Part of a small language model's weights.
Size: 9 layers, width 256, 4 heads of 64, vocabulary 2048, 7.76M parameters.
Architecture: rotary positions, tied embeddings.
Training: a variant of SOAP for these matrices, 135M tokens, 5653 steps.
Each number is 128 + 24 x the weight over its row's rms, rounded and kept within 0 to 255. Layers, rows and columns count from 0. Numbers have three digits each. The size before them is the row's rms in percent of the matrix's.

# down: layer 2 MLP down (transposed), 704x256, rms 0.264, rows 419-453, columns 128-255
# gate: layer 2 MLP gate, 704x256, rms 0.289, rows 420-454, columns 128-255
# up: layer 2 MLP up, 704x256, rms 0.295, rows 420-454, columns 128-255
down419 097:095161117161123118104094119142128137165089139133123103102141106126129159180128131111134127117158144149153097154135089134156128169133114114119115095108150153068160113145109124143158100149116086167166095134133149121117118133126128133157140112082079144112130117125103139104150139132146153130111128142078140124157144154129122107147137143116154163125102135128159129119172072136106152179075
gate420 107:108115113204100170137104140096123189092139127120118164159100137092138122159133130064117118138108160098142149114093102161121143158116128132108149146091154132118110086120152107122117101131147128119123123113079137116116116125084125120125164127127119138116157111116121164123127164138138124099094164112125123128094130133132138076110128123189142141159131116115062133137138190158100087104123
up420 095:125185121103111153142094089104126152116145095137108109102112135151160150112142123130140106120078145145128136107085107136113102172133127148104152126112113110128068094136131156095101095130114150168129083124150114152106142114076100103132120108144118104144139164141132127109139127112093131127118126095131110158120110147130148135102133143121100071099099125101135175115137116130150093135166
down420 097:143122144132103145127120120166113095080138123093153114132119143137054113131092149136116137114143100146136132161100145079130116118138127148139107138139159164152173119142120156170186167151126094139115141134143141092126144118119165141130162149113133125133112136100128138145089163096098131157107120114142161123098115113118144173171118132132075091132131113139165113143162130123131138149148
gate421 100:149117075133119149092093159123143196111146126146118166122112106085149097116149159122149148138104145097183179124101132143143127125165145080134129149099097130140189138132092107118106119136097136118139121119183128119131091128121138132154176127131152091124162092177146167102121126129136098166163137115129116116165122126101115127164133129137119093102109096096150099123123129157095141089133
up421 101:135120102150089118149152122169110123177116115156140114148107099133113138116099138104148140121118128111131095132094112161162128129114160131122120112083120157128105084136116104113103121152138156120098148143129123148118118136127127104076201085117131124137156081115160133139167129136135104115130125130132152105182113155144115076103133111058093144127149120196117130135131138125137132108133
down421 103:152136140122141104106124094155157144118121151146146192124108132157099122122159134156121125156143110092131104131171129147145118141197119104084087117175117094112160112105137110102101163175096112147130128130139122139140091128112119116153119101095133141140163157117117137126137123139165173139134144072166119071128114106087153163108134164168129136078142118093099109114121089155145097147125
gate422 109:091145105128155125103142110166102093086118104149121118133101133097105155135101133159157123116132153104145095184123133144108126152148113122115132121088128125103082080136127107130108174137123145115164129142125108099154094134139120112091085097129115151142115127163136122113139136109112157134111120128119119134138119103104125153149157122153101176168128112116126142131093157155124131121142
up422 108:132121166150145162125121101137089121143116110105108113174123081123131128160123152134120118136119098146124134132063107187143080112110079120109141166091169200080105089140120136139134112095110149139134127132130109094110122104097136187097130133143104110115113181151113144116159129123075127128116137134141096095164149095109113128144165126143081129100133120148109175116172137137142098081149
down422 102:096093119137148099136147169106128066119128137138152108109132173124153078107148127100108159122136165106122119150144157145116093170117144144111129120117128105152154138133127130126122144133138139104107165115148130165136132165112092084138104115149117124115117064126128087149112137107142085163121153090127141130141148143165109135141128103139133158156120133095170140179109071144125108164107
gate423 099:094097116103127152109126136146112147155097117144157093110132111153134118126089149122172144081144166138118110115125107129100106141104122129107142105126125142094173178117099150094104120163106074125098151096128128125127095162135120145121130109105122148124109121158142093163111122099131138107154115114107150112128129150063129163148107132142130133121112091092095123119108118115120092100118
up423 099:134092142122139125138107106147099146136102124138137109150101139120133137114114148100175121082107149144151112132126112156097120116127091106087129132086137182138135129158155156130057104120102102129119154072119113105104099161132136091100070150144166144120101136181179121093128102095085159112126142159147139139109162144071119110156153086137137129135130134139101145141127135119128112110173
down423 099:134152112112132151142142161121176104114131119134126160085124132139158141102111123163157154117187116120110162138140156107141138141124105143151101180113159121145116115159132094139133124118096138091106141122144141085173148087106112106155166152098145124150109103122099105143139116098168143125096126085156146107141075096100101143116134143091133194130129138136115180109133159140146125149118
gate424 097:127100101173118117125133110168163142148128121120109148149132115136090120102134155095070143115115087168131135135139136103154164134136098110176129103126114160132126130105123184145131138119161171138099170089095129172112112092134137172170112102143145112130155148130135159094096154113126157136175103083143149111107183148086148130131115118141147153119103128091120082104128139099103125115095
up424 095:083144122143160121104102114145134096117116126115113155164133106167118154107158141142131097158118143144115092183117131137157133141186117107124138086151124147139130151139132157106114161136127145122108140137096143138140111084130102150159072121104120098111159149094124149139062160149097127150199110100137170104090170128069113102092137165147153151166103137118113100127131151114090097087097
down424 105:124142112121133180132124099169113143102155131106178154130072134113114149143149132154106116119119075116118133137094115149166093147142159109099108138103154134127132137090125111104126128127122074128169092155077171117163102132152104154094156125146116130128147130134130162115133119116121089128131168127182105137105161116088144111143079096159093127163135202122104118151145145143113127122148
gate425 095:125128083136124084181109138135113109110106104096158161150120134131126165131132133129121107130157095124159137133121141169151122164132130092109107107148140078153113146114109106104100091148119102139105149129143147156151142118104169084111134124159146148141136149158105174129114176117104128089155109083063129128129116166109110068155113123114125110137135105150135131095123154131167130112112
up425 099:138127149139115130120112091141172103149122114132131176099117162157133134117097217166176126136122161133127127102113125113103115204144139151149128082131112133116126118136115117132107083094148105179123140155145149141136131130157117111099157108111122113125159132127125135134155142142071117114145177101128118193133114142135154121104074139154101091154103118142181148134122172109136128175130
down425 097:148122133065089114140163146142140118156168149133107148139128096126139124163161126162140089112104146110165137138122153162138122102104154120168127108124116098182148188148131128111111137153125153157117128133160114154096135101124155124144099080159106153116111069119138138129103138109094152144080092118128138150175127120121135110098143180104108115133168126135150105130102141129135077106157
gate426 101:084146166150124128139117161103147152151148143131140133109136137130114112134127149115153184082100130138122145120117109179155125124139109146132108151082151089124145097146169122143104102187156094131101125158157141147136145154179108141113177134139122149136126127114101125132069130092107099139163116150120101165143171139192129157113134151103126121135136123137119137135122102133102125179116
up426 100:152100078114142118140127109161153123108125104115104114150156105105106142093178087113073081147144115137158081127079150109138136140133143152136120150146131129103168093124102112053119102136170224133140140049082098127090136119116143165148114124142129148130130132171128123130116098120149118144138144092154138149097144097136155098102106136154111203126121152092134113126161151160132133114122
down426 102:138173123144119148126110150137100146159143156128112166096120107112159124125089136124176120136118071121130204126119136141116124143114158150118135124114108128137071104115140166145148142096112135111128169086142124108134089126077130134108143128125144130129139106157092100113119112107132139095092137123113131120172156147136151144074160105144086115052154070151159161130129163124098123100116
gate427 097:161151125120149154128208114121154137173116140083141180126124153106133137132129099148120115104121100082125110134121155103145147119158112150163100130132107128137122184173161129107112141147133137141144130144113120097137111096135162146124100115127116154133161177105115099132126158129164145120114124109148104147118124151164138156107125143113133126105109129119069134153136141116180089085151
up427 092:099106125105064153168129143114133128141096163109130142172131114120118131156161147077139101131135155147138126128167086144189109138119152095136098160146149121129154117130138148103123116116167124101112144154121122129128147096098130119077118113126116132123162100152139139131106151113151079128153153147110128144112141207130111096112117064141153141138121135110072110118145118147157133149111
down427 098:154104146128122084135111156153138121133147106123123155120129148111153116147065124147100124136149111133100080096110148107122098111145139148131121089154126150144069132122123122117149110161126108120176120095149146086134109144127119127129124128148118095106136147135155069099151099131131136119074152138122110121101118111124169104107086170110140138135118136138106133085112143070146098111152
gate428 106:125108162114151154136137128129124116100130086118114130156124172143134129192166088122146121133120100085126139174115123114126111147128149098110126138145106138088103128159121097144104111149144120155138178148104126168152142105097133131158092150129108163124171192088152141176116123129129154130124118155131132164103128155161168138103122126114147134112135117138094088120117109131115100109107
up428 113:153116134124115145111150122120122128138121118179153143104172097101145117150107108107104137161155158154151120123121123130157129113123091090110134110133164138111107114081177148132133145101119105135160120162144144141149134135111120122095122143088151109116118095119144108122124128105114124124110131103108158124145068111158133171182060102135167141173141137118133168100119122103145177106116
down428 100:143115152101153166135092142103138134133136164123130085131123156137097108101124140121148142107133083115127126125112150109120108087098159136129145139091092150148126122142141155138127152164125153143131099123093092123146134114120100129179150123188119150154126142106136095161132122123142139142159128126134130109106140154129148110109136173102126132138159125121097073147142111167122133124095
gate429 110:134146111112112107099083096117131102170163139132124133140119105127137134112151145110123129136140158170140144136053132157095141095129141144142125173124126145132143097146146129174134139137133160123153108131132102118111102118133139136068156118132121095092104126190123121106134142129157100114110112115092121137093132143107098144119128121128168109123128072124160144156148141115089126124133
up429 104:136098103124130077147082104119089100200105147150131126135133153133165127135155154125108112172144129164114124113110126119142083130134138109125097135130139156142115093141146147127101131129129151094123134113120126148137125117129155111107082131115100158081126153177106126129152123107151099148106126168116140122127116148137121120107150159114153093125096109102141103143090139100091110125124
down429 095:157097115130153167167112138166152150095137099089131123099118127118132131130098100143113129072127135089137174100141110142101102138151131101108112113109165118164133145125158165124129160127111134170139111152118126118142130116094106112132140115115096101128130104115181161120090133156131138113090161111156108158158140131117128131135145102092102173139173130155148148115135150123136157146117
gate430 098:125145108106098120155144113105175138102123146118106087114164098142157115126114147092181158134171155119152142112117079116098157123113146171095099110113161131112147090117112143096113123128107070137127142139099164106103135143076140145127127106143126111127104148105086126137106130117130127080139165145129124104172115123124124139152126160164131143141106152134112129130101118130167132141162
up430 096:156094186128143143135098101164083099154099107128101131154098121115124109103105121170093169144132115130127135115126130145143125087104118106103157162129129108154090091133122100146101096109093134153113140095106112123109121149137127125109139130083082118156138124137104109123120199142150128102134122131158139128153139125141146134104122126121141075144160084107114137152107119125137113115095
down430 103:099108125098097143124153129112136148132148143143137175099144150168131116075153110153099102137150100149168108100130113110128141094104112146164115142137090148090182138104113158100108104123174155182152140107140155123128131131153127125143137140141154166145104090109168136135155114126147118165141159136115148142138103074126181149151130118134153137166053149149133108114111130121113137165125
gate431 108:100168133104149128115160121123133130140145112132143163114091087127143062161162127142132105094095124077148153164123126114101161173080097114129138124113126144141129168128134140145117108110174144150148157101121142150141120112077130119148154151123106110172147145129119164147127096104151122137111144106118171137128145121096140203132131098123116158118126129130125165118098126074170148146103
up431 104:154075098106123181123153127155174109143144120138143115124162141140123093107094133169132149142113136154149118132099111131128128130137124122103132122145123106116109143174099143096142108111119141107118111099071168146153144127102125136114127117164116115139132142130164129153149104102136134218120099171112151114108134107121147119108130135129138149121162106150126150165101104116162134119147
down431 102:119157117154118136125084131129106109130105130100146115111121165140079130094116130113162140116115135120115099113149130095177090087136122124181116164105150131115112104090156122095087161143099131155099128156114146107095114084097111116129093141100131126123125146110120154091130108145101140148118098146098116145136128132162182069137096123091129116151120152124136166170133097145113163137167
gate432 090:069134165076101118094091138117161136123151134140114173130117105118129135115117174158119146142148122121132099129087104139148144166147150154117128159152110148078111102126117153144141155159119106081130171138117124111089139115159163096161122079136134116157091071110089117149126136074108116155092109103124133144157136120114109136115147164109084139130099137091105105131145145090129123142128
up432 098:136167088187163129176129113140137089160138186090116125120152129156143115074124105136117129129144135115181151135142110151108129100154117096076068078121116136184146105142113105121184101115135149133096082154121128108153126142143107190161133150135159145117164127140148141123101138158131126088142143121127108100105120137179147125159113124154133091133150136150120127121124098131096115065132
down432 104:164146154114099100135127119148138110127084129131115116140096159155132104101132139098118142105108165147122108130174127097134147121132117123135148145120139143123137143124113103125086142116152110115138147132147148188155150117131067137152164131177156149128125183123127171120091164128131167089179173122157151127152117150156173140142086163081136127128119133146113145101128140139172092103147
gate433 092:131084137164139130142126116104101142146139134153136099141092106194102093156145157134123131118151120127118127147110161115157123102124146137091090165163126109135098092136142126123145115151138128124143126130130106096136101121098171105113115136094120172119135149147104107117132119088097166168162165125110133122183137166083102130120129143107101157094095126139121101127114104140134102147134
up433 092:129122140163146134137140104137151151167155099122130137114101095132145131127121124121157126163126151123128152150111116091095137170155176120089134156136125125129074088132139119143109115146116114129107117117138148082107144092140125106161116120137122129093112142114120117082108133127118188127146128144104131114148122160078106152119141134094164091138151165154092118140115112129146063132147
down433 103:116133093125143089130133174153099133129143086157152124115136115106131141136125119116112147138091078121116109140106121141123076094105163127132145109152135130125165134094107103168119122107111154150128118141096167153149124159121114125113102083161157183168153124140135150141121115129161122117130135145130106083101138159151146109106125081155130143133091145113126110146135143096156152164075
gate434 097:071173176143134133107103129105141103079149110107137075091127133075119123147117149119101137165129112132147125102135125150120159143110152153198132098110142122129102104124148091139103141129136137125146119122093122165094122108133154154144115150146164100122147140154123122091160106126132100126139138158151106113113135121138165159110128087126102110132117129177109147112120175152121083102087
up434 102:077137126127143101111138152112141178157147122156080113107141141113132100127110170157133130162114154109134145117097135132078154146069119168163134108102144120117129060098099154151074106106118129128126159125093150115097106118147139150127135177160124131120142182115117138087134110112142142127091123135174128163125091139170108091160114104143115170168129171147130132137133160141139126139148
down434 103:132123119177110118116126072132145062141123123129133159122137122135126116140120128094136117138150164146158116086119121135113154127140095142119119115147131142141133147126193111076127165097138134106128128111185132144141099081141108110119126088145109108164128150129110142127138121159166121098154140101121160123159140129132170150150143154124152135124149121171125107102146118190134128116139
gate435 097:069091142115106075136156137151146140175190123134161108118145133123052114115117116130149147092122130136116113106147125108151120124114133114104160130129125117133121139113112149150115129148132157173125128102143155135109169121118126101130150146124123111122087116156113127107147141117126081161126124163132120107169124114098143151068135166152133114145119122134128157107144154155105102178079
up435 095:123120164125155170114122151122066135151132083126125183159107112121149100177131127127117141168117105149150180121156145162107127155132136112145100158123130163134126125116125133158115112121122087150121137111118107130164114159154141131152152161116118153153158136118114082152119138152148171162212131138143169162103114131140120116137111072160109146159147101171082155130082111128140148128147
down435 112:128151105106130130153100075112126125062101095126112101114127100136160140122179071079151156137093109151116153112199120149115139124145123115119113133129128118114125128153144134136123136146100101127154147125112095099107126143133135116107124131114136131110099159113145183136144149122126110099117154119136138157098159134102126142139103154142118134114115140114114100135113141131154144121194
gate436 095:141121110162173121138127130108100150116124129162173145162142075131126106157126133106183147105134128142096126136124133161137150110167084149108149146156126077102110103133138130109162164095154093143112177091152084138134125122151139148160146175129127081151144109123081108132123153154152104106113133105166115112115143132102150178108126141087124156092128110141150140143117113145149160143109
up436 093:119104089112152127120146152085115110110101074122104114149130147113091129143104165181141105152104127143117144140115130120157132127135125110204112101150156128163129137126134082137146142135170120126129130114140131179143125113146137183096091131134106142157153110120123091129087143124166126127095157140123133150138136120122136148164141151126159130120129136124129098107154133090119118112143
down436 099:171137158088125167099130146137136106190149141089120102080102151116127126156150122114134171073143121140168128120085127125093130116152163148125112125134089106090127145188159182125108136099151109131140118127098132135086152143171102096129111092116128152113110115135153120152150144095157107107130098138138127099136139144120113125118114131146114105169152151120109108116150109155094119087135
gate437 102:136127160080106149138127150151141116130096151130083120132149138132139149134134113124111109105126116161126113139161094118124081139110123129127081113159123146150169152113148142167117143115175173149144155127112137140120136180130187101148095122105130129109129136127136123141123133146107135141131074117149136112111129127164154136126148119149091108123082140112141138138133094062140107127196
up437 104:150142116096150102117151079124133066096108134110150151110152147141115118082131180130133162126132132109103104109150161156149115112127078142154124121151141132138138081110100090163155109104120103105093123097130169162150101118158119111106129140133119141107124126091136135100104088128098139120140111111180149154140089129121116134121112158153128162124143121087124157110108084131107096119125
down437 096:109124133106131124138145124131111123114166128101090117137147156108156130107095090148132133118144149154157203131104091126146130162134130136111144136140118137168115135112098148116116179133127136101119188132099134106163128156093145137152136130127085125129101125148123116117158138101108126121149174129104102134156120092113110093142132115122117089140074112111155178075165124106141114140131
gate438 091:094109105084121134106151169148068147125115153143157143141139112128120156150093108151131110126093091130114139127154141115090095123112123094109100148162103124117141165137154132151119065132140088159121155142134056122113122114148141086152103152137157133133125131137101100113079123141139122117136120116152169123116140129125181157138128127171130174087127115076105157137167182135138122105121
up438 096:162145140179150144151111071088146139091115110120131113137097165134106149130130130079117112109187138114141099157127136111137142129194174178186148167130098147148122096094129172096150136114117145103129114096152166111180088128132156131120112110123158109109100119125129155104141133132111148142131135160108112146126105103117109101125117115147097147110123160152142098115101066109091182148146
down438 095:114095081129108107113134146146128082130127150135143138160170112094150101128134126129150139154103147126144144143127114156139148148138118121117146110150118092079122158173084150159092118154152084099168114125100175153152138145122131123099132162137137137128143136113110133132120129117119111143121100103149111129076128163135137143153120142098179116132093158166128149131115118153115075139148
gate439 107:094085153126159124152127179121119163116125139141114118099106168132126143101108089113128114095151121138132085167086142112144153133123113145116145114141094160158149130116187122122158146109146143121157116136102155136151109104140139126118092128138155113097156077133130110123123153165128152170104155125115125141129114081083137127143131103130151119122165121110126160151140117127155131102124
up439 108:101080109069120097161133110156132108119107147153084155144123139146146087114157094112147082133138101131108115134121106123081166127162174159172105163169089090154145120120138115109113135115101153141116122133112136126121122078114096164139119128097109121095120130112121108129064122160109143121134105131137129171138128127140110175121188107109138119146173107130157146153166165110148109127129
down439 106:108128156132141160108107123164123131132083121129145118110148108121085105177130141131127120153113089126135122147178117132171105091147129155145158141078160135096108137139163109134140096098116125116142139134137114094086161106179115135140209148115112153154179088138103091112131135100143134128118117156097116155115088131170131155110095157140128102116108166141102145088116167112120109116102
gate440 100:088122153109132121153055145133117121149178125155146125166188096115140135119124149142139153125117132155135113125151142111141086171113119070139144147154128096163108130104138116131125128143119100127132130186152131130155111147141147102130095108145105191089133128085103104136128116135116124113123129101122152092130082111122076151080152151104133138100157058112130155124167127141111143100149
up440 093:117134137099182126175091142107143121103166093130167155127169117109149166137140130174128144098146103159122114160139101126149113108124115115173134099161132107149078140158071148137149092116088084114098143157180120140119131156106160155175123104128130129119132118096143085115109105145097144121099153131104115098140129109115118132113084109144148109102116118143119173122137093130111128158140
down440 100:108108156148100118152142116137106159098105109114101084052114122149113106167073175153113142133123144099158141127090119120075135106157137165125189171115142146113125110109127097132144157152131165129127089130122092159118100150129105130100141177116107142147145116135127116142109128128146125130139104157161161099153142159106116138125085108150141132143148176112139091147070152097131142130147
gate441 101:112134145144181137150092101163098135150099083165168118114149142131161175134119131145150103128151151123138112121115140120172119099122116130175166152129124106133135127120133123128131120105130134139163145126118129101129137173137104164105094127140114123103113196110168157117138092119123073121174111112124108136144127123084142155149110142146110073153125099127149107136120104124127122134119
up441 105:159154111123100145157124123142125110121119137143148133142100106132180110103113150093140123129126095132173120148108106126127108133101127163131153141106147157167153169177108136169143133100152101138140105105131116153125125112158125145129169116103088146163183092119110110106130127161126108141077143147146113142107144156089140136124129157125133143143148162132105110168139152154143120099176
down441 105:109082133113093141136167118105138126106137162159089102139120126135100133130175109102122168091111129103108136131135115115085148133126119110111085099137145139134133096146176135110193121152144131115097144132188100114161117156092106110077100140155180105112114135136144110161174146121135139123149132097154094071138094121174119145131135081174123163102082165100109134142161135133129140140110
gate442 100:127104172114121114156129154125138069153134121157133103126095121144118110132125158114127123113134174102112082116116108138098118077124165147122133084167109106108137133145091135121154066121146102149124108143141123167141092134099085092133080140111123171123142173126201154119142168134136159122087083154144201082140113116146105112103136184148195137109111117098104125136140133109115133106140
up442 107:116128122109131109144110143119112159132117125064127120098117065104149117143165073187118123092132116165133154142126168059132146139145164142138157132137141155085155177147123129120144131132096145133161084131123077089113124140142174142092185155067120119138150104152091111093097158111132120134124115104083141139103101155150098159128095144193130145054107105124106112106139111113151144163097
down442 107:123106098147158169141145105133132115088182148122125161177118133136098141096102093057142101107137140098122113116116141127132137097129184112086123136134147131080108116110113130147080107078104096130125142124113099159097139144104131146172129117171102167109131125138170086120117096114127090099123143104136127148124161171089133094131132142116123180188135107118122165159169099133137172074165
gate443 107:074108134189151147157071141142147130154136123085139105110126161120114135104128110108163159129151098140140142132123096140137089099157166171110145064160136090121110123133123137099122109118151126136137160161110109091109172126123139121127130122116136139157133093136129165090161124113138139081120107132129124132192092111141150138077129119075120127137128100124135171134116131139099112147154
up443 105:117108089136109085133120130178115130104130156150101129152086152118120145135129115053165117124130126126106131172109150121105137134103147150157128104132074152113065104118142151105107124139121157099133132132149061116102094128156189118122144148099151136143092143122103116161111125138122149122127129145142196110116145106098147127125128146142135161145100141140169162102120128121103142111119
down443 100:166127154172136155128161099135130095132120132129108113090134119138136124162107093160134100110123129137131100142130101128149086143143173104140110094171118106118136129160148115126148157135115106140089115164106163146129164137111086065165123143142143162168136097130135162132143115113122141107146116143127132172213100136126103147141108138083111119133147092146125141171112121132151156126167
gate444 091:099147138146098107130136095088146102111115120106133137141103115092135111101107105085156104105089122119124157119137155107135098131114159127114126129160138129144156135079112132091118139098135120091136110099121087121123103126107126151130103161126152177113116142118113144158112119143136149137155156120152127087159149096125151106155137134098104140136101095118140105145166119102125150181110
up444 090:098152103166118129108137100132107129152112142095136144187142102105161116143098114122128148123078122113101161113082159099116134113155135117154138092132158158104143140121091127113092129102131168148180079104136116128150117165146126152157113127118156129120146130108106167146071121153156123085172154121160129107158157136163130104127141146144084091140123136142167180145168130146127121096140
down444 102:129172090160101110133110084137152123139097135130171148111135164129152125113193114124150106151093155126111111167076116151156145148117154087132151122099110072132083135136096115144151086121126114149109105124109106140081127160079140113088131143153154143099135142124183125110112133112112088095157139127102124130123174141116113143106130149125116195116166118155160117121137110130160157129151
gate445 098:128137166149109119100112127076084122120137117158109104143106161155123120095109126121148138105151147134110082133090133172151158113101093128098112150171112162132112109126126128111070125100120131136111142162096114097115117133126147144136136094117128152155162104137118082109124099143133121145142165136149151122133163119128116142131139144168154157095160132127142119171178118130099169121130
up445 100:112151158139118119143078158114112093141136134144117150137107101121154142082147130127133125123186162103149107140102144130114107064104105132129090106119128165165128100103120113171129162105143128122158116170128117136103076129149131142134137116094097121155113103097101117142134145102110146134097091138122157147092139116099088160110147163166149082201158135122109107143140101139153134124086
down445 104:158126158132110076109128157126126114074113112168126082095151083149121130182163114145154123108107141118130178167176113099132152114168141093115141124148137100080123132129157110105146095150148105143131116142137100141142165092105120072103120118114186134116137175143144141130120116159159134098153147129135141097150118124151121144114116126144139131100121127116146129135114125163102132140120
gate446 101:129125091126143083125149107122128138162138142145100178115161125107136135150132129124121157170078158144191115115134141146134155151104093134136141156121156146154086132093148131139164116148105116129157155125144138149148088138139111156118125092108151182147108129117125134144113145124120151130161140152099160081105128099115141129146125106130143107087183119131133098155147113110128189130138
up446 105:100131148086114118119108122074187116119144135156101155146101138123113117113154140137147150122178155071172117131138102115136114143147102100128142148130176162116145128130142093177116135155112147086099145161136107135134126138125056139124101135135100143117163149153114159079153122082127120099120117174152099146131097114148147136162141103094101126141128119129133106122082118061148155130123
down446 100:111159076160155136117152110158131126142163123114106101132148121113127146121062084115118102127137162126127121131128129133131117162151144102090135111211161093135112112132124172126126137159103143160095113129115146117144125095117139118131157123140128154134148105095128156126099140173084103133099124136125141112110092113158080147128131136152140137142142137076121129138078140146132154139175
gate447 095:133121140114088117137146150123161169130108134127144137105108113160102115150093139130107102107122173101124140114096095115107168153106128167129098156176123089109101161113103128091134111138141126138154149101136114085156100153089156086134129119109125138123166166149128170107124122109148141097103147146064098123131113171123174137196132152140108116143111111112146135112146126166132110133126
up447 095:121177123125098132120115089132099069166132084145127121123138113094144153125121135091176142152124108127122148086150125134090124098143097103125096143108062091153132139137108138134129150137152133144144123133170171115141124123116130133130137141119136137102140110113154123110103160149092142094142101132155144136122131120093154135089129104120142139111139114178176151143128121107107151147148
down447 096:161103159133159150112136138137121137130123153120132133097119123138152160117160130133099130136134118101120068136102141165137096117125158167124187115141160136129130092096142116153105132137114109135164107149120107139129099137157152125125138085174129127127162127125136119139083094155154108188116097161110112163132091092125101098142089144156118102141124189106109119095122146084201122136156
gate448 096:136138124118119147100095118122114146161134093159186102157154109154128132143108127144120129119169112128134110106154126092134163147143131151117126104088124062141109108121137146153147101117161087131168136144099171142109145135129080113113151102127119131117140110124139125142077100118127116100109118106088093095106111149130153110158161147152124155129107128105103103141068087118123124122175
up448 099:154107119135145123136111106112147129136120117151124099136140091168105121112118169105131114108131117106096103123149108105143133128102123140157105148115138101145120092095142107114151125119159116138116130147116143180102133124151095125122137138170132163130105121143136125138108111157113095147083086062096147102098129138138138093187186126106130164124124133107081121158122052131139107120165
down448 102:109146159129090121156162122115143089114069141111125115105106144099146106112165105153125164132133138125141133113129148155132145117095090137155154130147100156161096172129128065113132152106151165131121099157121150089161109106119137124120081135173149125149138126117150136165127118124157106109125125131153106084081131129127136128136087115090161120162133110143169118097097178134123111129076
gate449 109:136127122114116112064113130136138142088130108123134140130184116115131118103104129140160144103114141163115157101096141099130120140146101115125121110104155124109128139135148114120132148123182099139109135110162111144105156087122126118169101156103166156121105110099108102143151162116145130069086154095128138076116125148128099144138150120088127142150154095125128120125095133122139113137153
up449 105:109093156133127171131143122115099104097181170119091155155129128108190121106142082121128150110110135106184161127098138117138112124142132127122079129131116131177088165115151119078145123123129122168153077152142158089161109118137151121131103139122133123132134127079116113150160113118178157147131126096115123092136183122139134113149135118106134152136137137189132154112112118110133124119130
down449 102:065154116151116125141101115136165119150117090095160118091123102135137121131124134141102110122169114109109086148132119135168117135074170113148140138117143131096127144112142134143090115157137136123117117113162122121177143131121128125087102146166122153143099149120161110137096155143148133112144115151136118132159106135107144093143104126152132124088134127145108142120146122143146094099141
gate450 100:077139139110093131142129124112148103143122112142095124100138110107156115181107156135121104086123114133132120158122140141140137104109094137118141119101183100171135116092167150107127117134145174107138141101137148168101154114186139146137109089178136116072093077101097144114143075161121099135140124120107138089074135125126133132124111132151124100164095137136160117128137111087160093156135
up450 103:125110115142146131176125159123146085108065157147139120149132121105112153095110096138125104106140149102133157129108161120116101123078103110095065136173138120109077160121122151186141084115105158110150116146124111150161154131128145141105106092144122096093111114125109123156143114133147199147086130142175117125114170098097116160163159153109146124125090130113102122140163126176116145090160
down450 095:126112151076093102091133127121110096162173138121144143118140155139126152135143135107123153138072114116123086108094129159129153160154133188120140124141107081183142146141153094158105093160136110128140124148133122090136115168172124115156125154154140140129150144131127106109094143161149089149170140124104141165171110107165123085126161128104115162118144117170135122141099130092133123150104
gate451 093:125142135117140144147113183128144120108136157126115093117116150174143131141164103139128133111117143108131101149162103127088115077169129122137137137135145155056120131122110204149163129170126131170150143167098158133133103090187112104151101133149145127176159089124128077150112158155111109127161145117112132123104122113116150121142149148101120170123125126147153129144142117150107124147147
up451 103:119150138122143126117131148117177101140105166121123111086115121144157080116126074195099137140153128105141111152126104126097112090148162148123123127128133118098145133118128141152121134193114135133139162152109149108129146166138152128094130131170146134136138134150145134152124133162111075144160127134079129090107138080130157097130145113108109146131114079114127125118148101159114135162134
down451 103:123091114143151147115153107135142165133167125146131113151178160121097136079131109110079142112128113119099096158169122146112117094127153151132106119117110128145131135131158138133122121129101137123086145113094104123127114120166095139136104147143061078153152130115155114101136128138140160122090118116145106121151135170151147104162070136120109131128166099160100131146159142124147129131124
gate452 110:088097105103156096108163145157134133120103119158126127163117141095137092159104151135129117161129108138103131098122177161173129109124114165096114163095140132131135100152121164175167126151194138102129153136093128133081104115150178065142145145117095090129128142169151143153147113092138122122124126118141108127130118098103158148129113097135117131112159112111157123136159192128099145105130
up452 110:099151158096163156115145137137129126134135125122152136112107157088088126125145089094158134158130140192099123126164120103097170071129161108117101143140088123143143045150120185122196140121104122103120119160116114121115128143108162126154134133126104123115119134125153137157152127100134126114131174133147113115102155118102114152101129137162154115179101149118119172130134136095130166143083
down452 109:123120152134087106133147165154094164117112157115144154155119156134151106136110163156121110104117131106178192104093132115130130103116132151164116181123098136137124136133153104136175127157183124091156167120109113144109092108109158133092126120123124124129153172164094100128141155134152096129118116134126145119110143133112105146097100065132128125176153166154133128116141168102097152140176
gate453 094:115115121137160140121099157142123155127140126177124146179127178119160153123119147134133111113141115089158147159153105120144148178121116096149101088136103114121135152146097124145111113125155145121115111141146122086161125137112110141126098126128105105154121083148146101118090108126168140134115157083147115125119129148121104125110105112103149164127130076096119073132099129130147136134107
up453 094:162161123118114149141142151140139109126141114137137133165128136130129114129153120100144148106157130114153156122151129116110123116135132156128097148096121122130121140153101096144105116169120101104105079063135086125089110114147171135157113143125107117119162127122138126109134128123169119098117149121124129129099108138136104143114136140165094099106123148142148151135104140122099102126129
down453 096:113146090115157158061113126135139103120099116145075082101137137119119090123113165099139119134133128106141129109152134124125118132136095119148118149124172119093121159100164104076080133154146095150150142145068127148175152114143125047129143153131144160140148177122130128119139097124077062115155099104146149140178118119130084137157093125136122110130148148153111112127144136117152108151142
gate454 115:076097170045116142148121162114086129137139115157084119086172145114184145118175121161145121134136150113159083109121147102116125136116125162131108134153174095113151090134115131168126182188161141146154149108109126137131121154146153091139126149137124103124099068112165122176124140102099104132086128163166119085102117142107127136073113155120124136096061119109143132134083117130115121094114
up454 115:106067130098121148114129116157104100129138103160083113115118118130165120133153114120114154142145115109121130116120127123119136107161128140143134142151171140146135101117124082138096130176112132141154160096162102165122121116143136118115118111103067129129134140140141097128125156153138122133116166194111113124068152130120140110126145132069132144114097109103169156150088108130139102091127